Part of a small language model's weights: a variant of Adam for these matrices.
Each number is 500 + 25 x the weight over the matrix's rms, rounded and kept within 0 to 999. Layers, rows and columns count from 0. Numbers have three digits each.

# layer 4 MLP gate, 320x128, rms 0.0903, rows 0-50, columns 0-127
479489495480484510537474517482525519502486491486522490485514475504475443528537492518518522548502493480522492525523523445477494550534494509493505486505475529489515524495474508491506486494500454472523515550507476482525473503482501472500488523508478468481497517479514480492493483469516538460523494513539460507500466524441459476469504445514510468544489490498520514464478559505518510455462
506436502517494459510508507520489473496478544487496524518481452483520492527474494507506520484507449529539502507475494485498479484504470453528494474472461522552498554504469521504445547479497535498528508499476529475505528495487495547493579543532494488469517536459506512504481512541535509460563488517559510542506467540529513524468533471494507472486515508449473541479515540493470533513534
472464501504453478483520465522519534460548485530505495510481519494536497504500530486553515489550476482503523523509497516472526474527511532484503501491501478541534458449490512511490499477507503490535506475498538471529519500462544492522534527521545486498493506502515508500481528496459518488498495489519551462479523495548540529484481451456433529490506519495515493454504497478521497521509
506517485507455496500467449548491501532497507493499515470491531507515480546533452512483483485508474488511505456489482493468524477487477499492480482501494515501494488477500524533498527479497511488487517509500449528494518522510479497509457503477526475526487523502508525416471502486552454503492527516477497498531516504500491536480484503532519515533543519441502559464506491522486537500501
519521529494464459501526523499498497500531490520532507516463495483501475507516557462454494557515453511511503536534523538525497536490472568489515460468462486491479483469519477483461491519565524453555486518505477458548521430486489487483542493496528461487541529489458485518492512575517527473515541519577533526471466463539492460525489433523533472547492510494509552564521448504551452471524
484503502513513527471464525511496487489507511523530472514474497499559460452473489522476488468494505498486501483509510520500549498483497495496500526504521512507468485503486525502487489496499517507506536528502514495427471499497514528510460500481559494510459530487498463428511499534496494503502507497474474508503480490518479496475493506503525501504541514472498490471484508527489498489489
482492510535516475503476506503484478475541495503515455503494491511523457511513487467480462443485502489521514498491475536497484516482493495503509535478488486470498473509462491490500548510468530514542465477462505475479485507534493505509483478538524482514497466477482528506472527500495491494512479524477523498533475501531458495492551533501517496545540528445498524498490510578515475451505
478502467472488504528462553504493499541510508510527496515483474453498506497522471529522483518506460512533506484494492494477532502502461510491520498536474521465455512511510495501452502487500469475521486551469520508480477520515518489524511500485524497511495468500501489528517461527501524492524518518500528455503499462504485518477490490511513515487496526483491526460483514538494498494476
506500490574507489472511438540522498491532482523523520500512484451502538498478511499517516514529508491485508530475510478512516492526526500483463503453505496536486499514520485505510473490480551501504506493460511495528509490470534508474520497513520495503500473510463500527450544478526530473468519481549544490503515496484539488507511511465513519490524572528469506532510527512488463509508
510505490545510466511536478492494529458494513448494521481475518480510532524498508462508503471530515449458529476459497534460463508492470514484496466454499497469467528470501482505504504533515495480492462528471493435468441493497483495499500515506544506494508533506504516495477494510501526442505482485525459521513461506499522509549500514522495553489493532480499500506468498473456506532490
502508486492508451545485529531495478532484477474504519523550481528473472484499468514496525508496476502472484490505565502492489470540485487508529511518476499458528531507516529506485485502509486485489482494520499509521504485513500445498521486506491526444503442510510520520507510493556509481469539503519515501543501507480457544505491473520494505513480459524545537497546517470553489467499
477515482527471511461530533471511528504512507497509521484427448525565546518437511472477504501509513494488498498535489497468468487519533462501467525473518515452496514450510504486515493468509517470472485504433531526495470514511498506475471507535504485516527499527544485515466510505479517494513511517485531491474494528542495513478525534478498481496495465504463504502492481540522496529490
509570506511530480501495454505511564452521488512485514514475497505575489515472502510512560501509528477531516473503486520492452513491485527508495489498532488522472520486525506510497551499461521461577552483498467473531477514517538530468501474527488540514470508515491478470468497502508491496504516497509493537494486530472475486452524539498503506478487529458521520444476495539507548494492
506482450544510476554529519476489515484490503474500495546532492514508521499447513527519514543485508499527534493497496519498454519504523471488461515489548472458522512523505494500478532502530482474481508519513524495510486495512525513510534439526474495504506483499464484459556498500462484511515514453535509488503503504494486510535489544472496500532504486536494486562551476487496518516502
512531495535484457527513507450516540468552508498496494544441493515509489528525509498491521496518546478499514519530529478536498487496500472509470491483505490465517502464488501512487551508477511501485495492484501513479508484506509476487513517472517539486487430480525487494453518506492471495463497463583488482504500495505531517533568495462467494545521504506488491554495532560534492449511
476469491558524489522481495522509491495501529462514518506487464478484503514500473496520513529480526466460541513486479511499491500497472556459470495479519485542507438500507502482484482510474490507501525506486467532527519487517439503466510499534507496507499510513513530488492521494521533507481490503571549483494522533538491478508478487479568499497534522468490526483546501530511469488497
518506483503491466525459525506480495478485484439497484541506479503545459498552464542455465516495472544500516512528500504492471483477489473521485489527495517507518530441502501567494512459509495494460498496492524505489504469533492497507498546493488518496486536479511521505481509513522505475552485510512489515456484533506501497529500459503495521494501485526493498519524481514523510478493
497539499513485484491503511503542526496488472476504506518465471522495484497528523464491530470500515504456485534495473490472487463494527549480507459478569493522521532494524504495536513491549483446480481548497508465533505467450462507505519523505527484484490504523478506484454507475509497491518518478510527491485491467505529459528508488500526494503533543498475498516490489504451482502519
515506493492523525503499494494502515467514480544490553532511542532507511467509507512511512505494490502500512474464496513522497496482504517500529537527490483474496467502489508484520512500482518510509499469468557522536502504477492481512471537489565506527506467525481508464480509485473476493476524509492543483458484448551435516489492512488478506499528495520486495501514500562508422469462
471510444542477482480522500489522486495480517493491540483491515476495512506472519485484525486581547497506484499535517536450484490519530489504527510507517493475479500498495484501501520471468523502509486495484525572553515495484518495525500504518490523473486509553484455493494480481495519523484482526461488494468487526533490557534490492469512473501483507499504516483485495469468516525516
452498454536496514487512493532519515506495520491502495487453481466537491494434522503522476523532544485436489475499482534520467496453499497509500525487510507542487502449531460507453542476515513516510520493486552538453486520569510509501500506528493511487475457506466481503455483488518497457494499490480528460512485558475534555527496535477556519507504533458529514520504499526480486476515
506502508510510483536479499569510533531464513477530503505497513540527484552483514508470499476481518524509496510532497496509495503520516521493501494545514498493528440461461509498514545517515497510495510492523516499498459498494468530542509480474509459528534531465537482504568498470514490471508555509480492461504473510531485508551473521517473472464521434468504506491538492496473518482531
485482510491496543512494481523484506515505504569536496507468483488517511499489484521499515477484523473514549495511522528498517498485491512483517489544529542533480479513472479512468482499459499497540512501501464485486449494519479525493476512561523519485449496482529506453483550511492486460519507524512481516557518516497507534499479498514470487529540477489488524426503510502486517409493
497484462557523475457521480518491492508530499541512505508532488443504471474492488479517542506540528487492503482465516491491510473518560539516466496494557474524480556505524496490508524537440517500472502522493484503512501495496481481511503527584511500499508448532478536462475516521498490503490524495463487516498497502514480517515491530459521515533578512507481511482536486517474478528478
495523477485494514447497520500501491531479492513519484445481511530547516479493464514488510489500487537495544489497505508504521495514468506483536523494496527494513510513453523518540498476464522501481488504505504517495471501485471489496500486478542465529552483531507504484508502537540477519493469508497511497527530487509497478493527477515522497517519497499507501500502490506503483482536
487460456518486500468506513528471508494514479467501421495470548468521518489479489472541497487505589483443464472509509499496434513502530499482504517503492491552457494505500519522498472496505519486456517518481520542500487498521527530526477492528480517504497486488527492540517480529450493498494485517484485500484529521470497495525480526434510484508500498459497476522507501502475469484460
510499512500466444506457499543507507484507487452519495518467474526504534517497475500562476468525524543504507431535504498489505463487479417499480495509490501491472524492492544541468497490450510497564476561506489513513493495503489459505501538546501487485527497518502493499487478490493508525529498523526463536512489537485497515514495463546551527533499530512486513492511476518513530465510
502490520518488450501539505512489508442484533476464471474476497481522552480496526500513520513535506487482480526521530505498496502507511470525498509519476465522506509495480519527496511486524534467554502559476496538495536501505546523515484483526497538492496507506529519509477518530511464518499544516515555494527528517503512507525542495450473484492529484510499508494468492476480469499538
483509488529479483487489489516474488468525479476485448483497462511522463518525501524481477509487516516476516487528491497464500477470547505517495475494497509519480466448448494505453477476481535495467530520505491510470493521497475492544501542495553496512481506525570502531499535497505514496541466514499553470503463537471497515521542502533487534528512573483494519562501524481563551517560
482514441494475502518519481495506507511521476486515542487537483475467492483512507449527548495508512519520528509479532540493529531498496512503476507493494474490500491530473516497495489499526487531502479500474516482480483499438518470505496527502500520515507469546491481479491472541479530508485493486450518511459510469513523521478505463501466485491505501490508496478506465467506503517470
453479473513491496506503468546499471538492488478551480543502507462518507525463489497503491450499491542528483471495483543480503497500504497495534475484483482502516502495466550518482494504495531483498496524490518508510490486509524528454486467515496462484508450524512498487482495497493503532499509449475496511524520511515521477476495471476510463491554480514520512523558495473480468535490
455467442522500520482520504531494540533500501515492485482524501489547544484477471512485500482488513482511498536523510466488461504507495513483512507516465486525497498518478506505478520473509501534505523515504509544480486466513506481521510476494473502509513493481522515481481500488492476474510509510435409474521505544490506514453503528477526506472532477501511519513562518484489517497467
510490485494508485523498538492556514464534506500486551504528510520487520538465453475515524501478473490532493532500501494484495462520508477521456508502503536510475506521492474515471496533506489500499510508471494482450490521474491472501496528510462507515489488535508474530467538516458498475514501539482488480526492503506497495506492499476502460443493485496492504473479494541496529466507
499482514516483454478493460516490446500517472514472499484452439498499473542527513523496506475561493531508503499505482482485495457483491502493503489498478489520498465497514459505504545491535497536512572520556502468542511496455506487484542506527481481542493526505500533474506496503502474496458488504493480479501462543527558564515504459525484516461486529475529524497504494508551468529487
500534488464465478497522502496526503511507511485492498463500465510497532485481496522502518546462446499456511525513488504478546490519513502475512550492484483486495493488517476514490496491522442510547502511503542493520532463490520482511499521526491477533537490510497481543527519516479501483474517496456503449499471504469532481506509431486514498470497522512496496495490468470481493459489
465499482514537495536505458524513528458533465481511472523477487507474487473479443494506490530528523519450532462487523481505488496487510484489503540549533507520488540465531516547502527524503485488465485552477542511505490500495492494505482512515496467497437450497510486466490525499509526511517521496451506484501511499478502500542513519504513546511502506496492507492480512527485475468484
508488495563472478540478490477474497458504496508513521531505535538494495524540461496505506491461477497513574414495495484484529500539531441496485519497533488506516503468496462496514492514493460474475555491484509533461474463543453474550518527501473502514520521500474513482499464522475534511498487522515490512513462472549463521540526473468479442579507465472494509545499478510488521503477
498556515470511467525494495494549510469574521483505484529459517509495471517548538508492488479501523510493492517509534481496550503536523515535522479508487517473523546519495488510490512509515483475524495483465517450466477483501491487523484495495485537512542554485509467499506482474512530570510527506481513542490456451456505513550514488525429486504491534516519526491449481511491542517477
491492487535496444534522522541483500536480488472511474476523498479477483491473478468542506514511477471470527465505501503534493491490511478548497506511522487502520516497503472523471516546528521514486473560521486506501485496497536551530503475542474471477498487543499473476467493505493474457480532477511435504517507513482496518538482472493511490541497466493483495510520469509478484513471
461521483530511472478508504504493519500555507495487492531490480526494499501535494499493467529501522512471533498555499458491496482505530503478511544503543509503496465473479483491490524488522521505432508479448504527468434502517462499505500489483543480534496483489478492500507518523496496499535507480499511458430455528462507491517522519493488471528499521526522508513504478538557497486472
507491505511494465520457497474511509524527479487481491463488495506452473509522540496468512540476476472500457538514518483470483503470525489498453490473527488548487492523497514506471489482520526519541507513503494497514534462520540522503518480477484508472567540480535509533520454483497513502509510504540508490494505472479500501504500541529471474515496521483511501492503477470489477548493
534455471521460495476518479469496517512502459491501486495463465501511505551537475453494517456529497472483482492537504503493517500500497545521540493454496501481517522436466478476469482475487534489554496513491435472512493496490486514471504500491517500522547483540556517495487519508514468466485549516526528444504507516451492499487519521490551477497489534448500503506485435536469493505575
514559499482508533477475497496519486478509500517500469494482466471495438486477488529494481446498494496463504452515536524467480490505470520496503517510499470490439526511489512505511488442487531481508493526501458512429487503510521504543513512475540466549514550477523473446520481507513487507504519494483525468502492503500470544495503527503484540494488509497509525508508495524511561484522
505474511468486518523536477518517516474502526510526504516536556458478512510553467478485549486520472500524524463488499501473517502505513505499523489503517485477482477527494487506500506496526522478514504473460524432478461471470503484497529509468539496433539531484527454495502530476475525550507539498508509523491535466529528464544471516417426494462508487493496549492514508479453535470504
496529456497500510537486499480492518500529511470491465513497484541483467535473494495532538481522499518492524466471527546488478512469477472482480492541513500525521501462491471553475537515524506488472499481498512529541489519453518503511521528530490496511506542499492486488487490491503518444518508496526513492500499536479504540536517507493509503489497508526487501500485552464494507503518
509560527499524494504489481469513512501569554515484496518516496528515479518536501501448532500516495553472509479516478492477511475551492501470544514460540487508487511462500514492516523470493491511507514535491486499493485504465471478560545503504534514510506497491523481486516531503494500503493508522497495511515463520495478507506530487456495508514485481528476494475488498514529516509482
482484492539487508509567502489527548458503490456507492498485572490535509501519519475515477484504539457479497506514443487542495517517502463495497491482484479477478529499500522486499513491523516467479481473486517468465540484529501499489485486499476523505533472484499492531496514523498492495459477530524517517522488498513488502485483481472485477442485439484494476497482481481463488533501
494492498484496501483528529528488474504484465498520508481506525483505503531515542536478506479574485533499503487528495487501490534494475538482507458508528535510529464468493509523502488480476508496528522511519480504524572498503467476513517512491523466509509439459504536495531536493490495445465535511509518510512490496505469493469499493499475467513504477501502482482469479489522447449469
517502440473474502472524484526495524494486531465502531465453506483520526493465516532500488526527521513507517506517502497473554497444518479500510523532561528459505477499459519514508480481485480499518474533476489483487510485457506501529533518518493504540492463482481498500532549497516504493495502477495473471528464495495517493500540491494527476466514485479513496456490484512511443523484
511514503499465548501516524536534519503498493480533454478499548516516463508528478454444500504471474460488522521499499534477487554496478520477510448459474480527486540419523539490513500476488471488512509524543501426485534467524504480523510531467531472532496532452529494526482511535495508507482482525550483490525506512542451469485460504481477499518489518517490504488495498525508470477503
504504494504496482533552467527504501468518476444511478485487467509522495566509505523510495502484509515513509440504497484498500499536462515513468452512525506492485536523493529529519524501463482486467504526455506495501497514504500486499490507527496518523521486488499496490508498492472498484540522490510514476468497500476476485479490432508517482510522454566505487516505486491523439520496